Weights of a small GPT-style language model, trained from scratch on English Wikipedia.
Size: 9 layers, width 192, 6 heads of 32 (2 for keys and values), MLP 768 GELU, vocabulary 4096, 4.34M parameters.
Each number is 128 + 24 x the weight over its row's rms, rounded and kept within 0 to 255. Layers, rows and columns count from 0. Numbers have three digits each. The size before them is the row's rms in percent of the matrix's.

# layer 3 MLP up, 768x192, rms 0.0721, rows 756-767, columns 128-191
092:122110107087147080128138148133081105169149143125154135109149146129132162182154166117128201104123129136125140102072147130112125125138127147161131154104111162104150131128102154085172143148143123
101:092100132144085105112169156171102127120146118161107123128150129103105102149123131101116075104144117168135100127130104142145146122126098097161104137101105101134109071159109179167153156110159136
098:112115120123150105106160148136111122093142144107123105109148141112146101126136122141152129149147102089123112134089140130121158108151178103172139114124133127136132180123125156125131177133116140
100:040163152133113116136161105156159120146146166150121129140136169120121114119112150117118116186137121157121122110135115132129141144161141146141171153151113149127193131079143151134140129140131137
096:103160143162151120129107136137123112137062130088126108122131097091111113125083118109124170136140121121143097121106136103122118092101133119105099138133113126092140136162057133138121167136095073
109:145168101074136102119113123158134165153143170149083118115128138151132143142098172113124157157138097115114092132093125160111131132102126148112136120128132118147100140145113087100131113135148171
101:097138133100120147131143068191097130147077097103148136137133069097156104121101128101132148127102101142099150133084091145148124153083156114141091153096126128157168123136085137145154139133114109
093:093121125121118150138134122142147115158157142109134142145079150135114103159151150131136122139157093155120093141134133089100126139119170138102126154108142134133190171161101136159099136133136144
109:125145101163081139120127146119097137115140126141088120071123122087085087131126133081149128128155130116113121112125136127078130139067121105137144120118136164124132173144108137088110143130119138
099:110141126109098127132154100145117118165176130113103091155094107124135098090147169135137120104154094134115111107098083130080126105107109141163106122098129123140158099109120124127102150134139098
098:100122119103176112151117137169091130159150170171108138104120120124119131097142141079126124107097087119120142096143168154093086120119134136113136125132129143138107100164119097093134124117135177
109:142125121127113124158116129159086153164172142114131133078104153112102167128115141106114125147163102128122124098110127140115158161117096163101151123145128134121126178137113098124125130148153156
# layer 3 MLP down (transposed), 768x192, rms 0.0616, rows 756-767, columns 128-191
092:166101145173114135153118155128144125112108132140158166096116123132140111112134074154134078098144163134151107148156141128101110114117165128098103113120158105095093112109170105130091157150149112
102:106128075135146136126140114114157159130124151120086125135097134121105100136144141148165166149107146144144148102154106129152142122116115124123131133120103108120121171140139123136109142140132150
091:142135134149113138149091155156148141147095136065153169109165095185141124120136117150134155165093127159123105119121127155133125096076116115090126140106105147114124116144118128115078125140176106
098:167106096137168127123151154147129120123141103100147128088136114099169127127146082144118118111130142113156109139091106132130110099118114133145157132103123128137158108180134140186133081137077097
097:092123098081108090109184146092121093129158115166132140147137140157135139162109160133120103137142132154112139151149145111146138145095093127161129114133111163208100142104163134113115106133113182
104:100133111104126140125148106153132132117159160117194136170126097162095146134102132135119103153163111144107116151127149138108124109107092140135122097167134131125132128159132137134171123147223170
104:145150074176122112105134182119117139127131094116101179121128157144149130114149172121124115109140141125133098160124113126142127108160166099108125079144114116091143158151122141151159129102115099
094:133137139110118149108097123124128112098107105160118152134134115113126144096119108110109124114113131089118110112158116110121148106118101085108102113121170140144130129085178091088152120160127155
104:099134147135107163104140169104160123157133061165120118139156128114122158161112160151126126159125113154127136108121113121107145156155136154146117142115116124118109150137085156089150117118107154
098:138124114101151161167126108147142131109158128128145155135177134126105172111105110097125122131101148113144126102110160125148114129149109143151189149155168113123090143140099138150087107138143167
095:130141132078103119164125093091118139165111071138109093099150147146152125157083140149107123152090126122129127137109121137169134133126167121121088128143107160142155151141157162126181142123171100
112:115129141135127143126131121133146098176125164146119163130172129155062140097164086137089074136147101103113138122111153094086103142173122125154141121130095112110119086154142172149120124166105114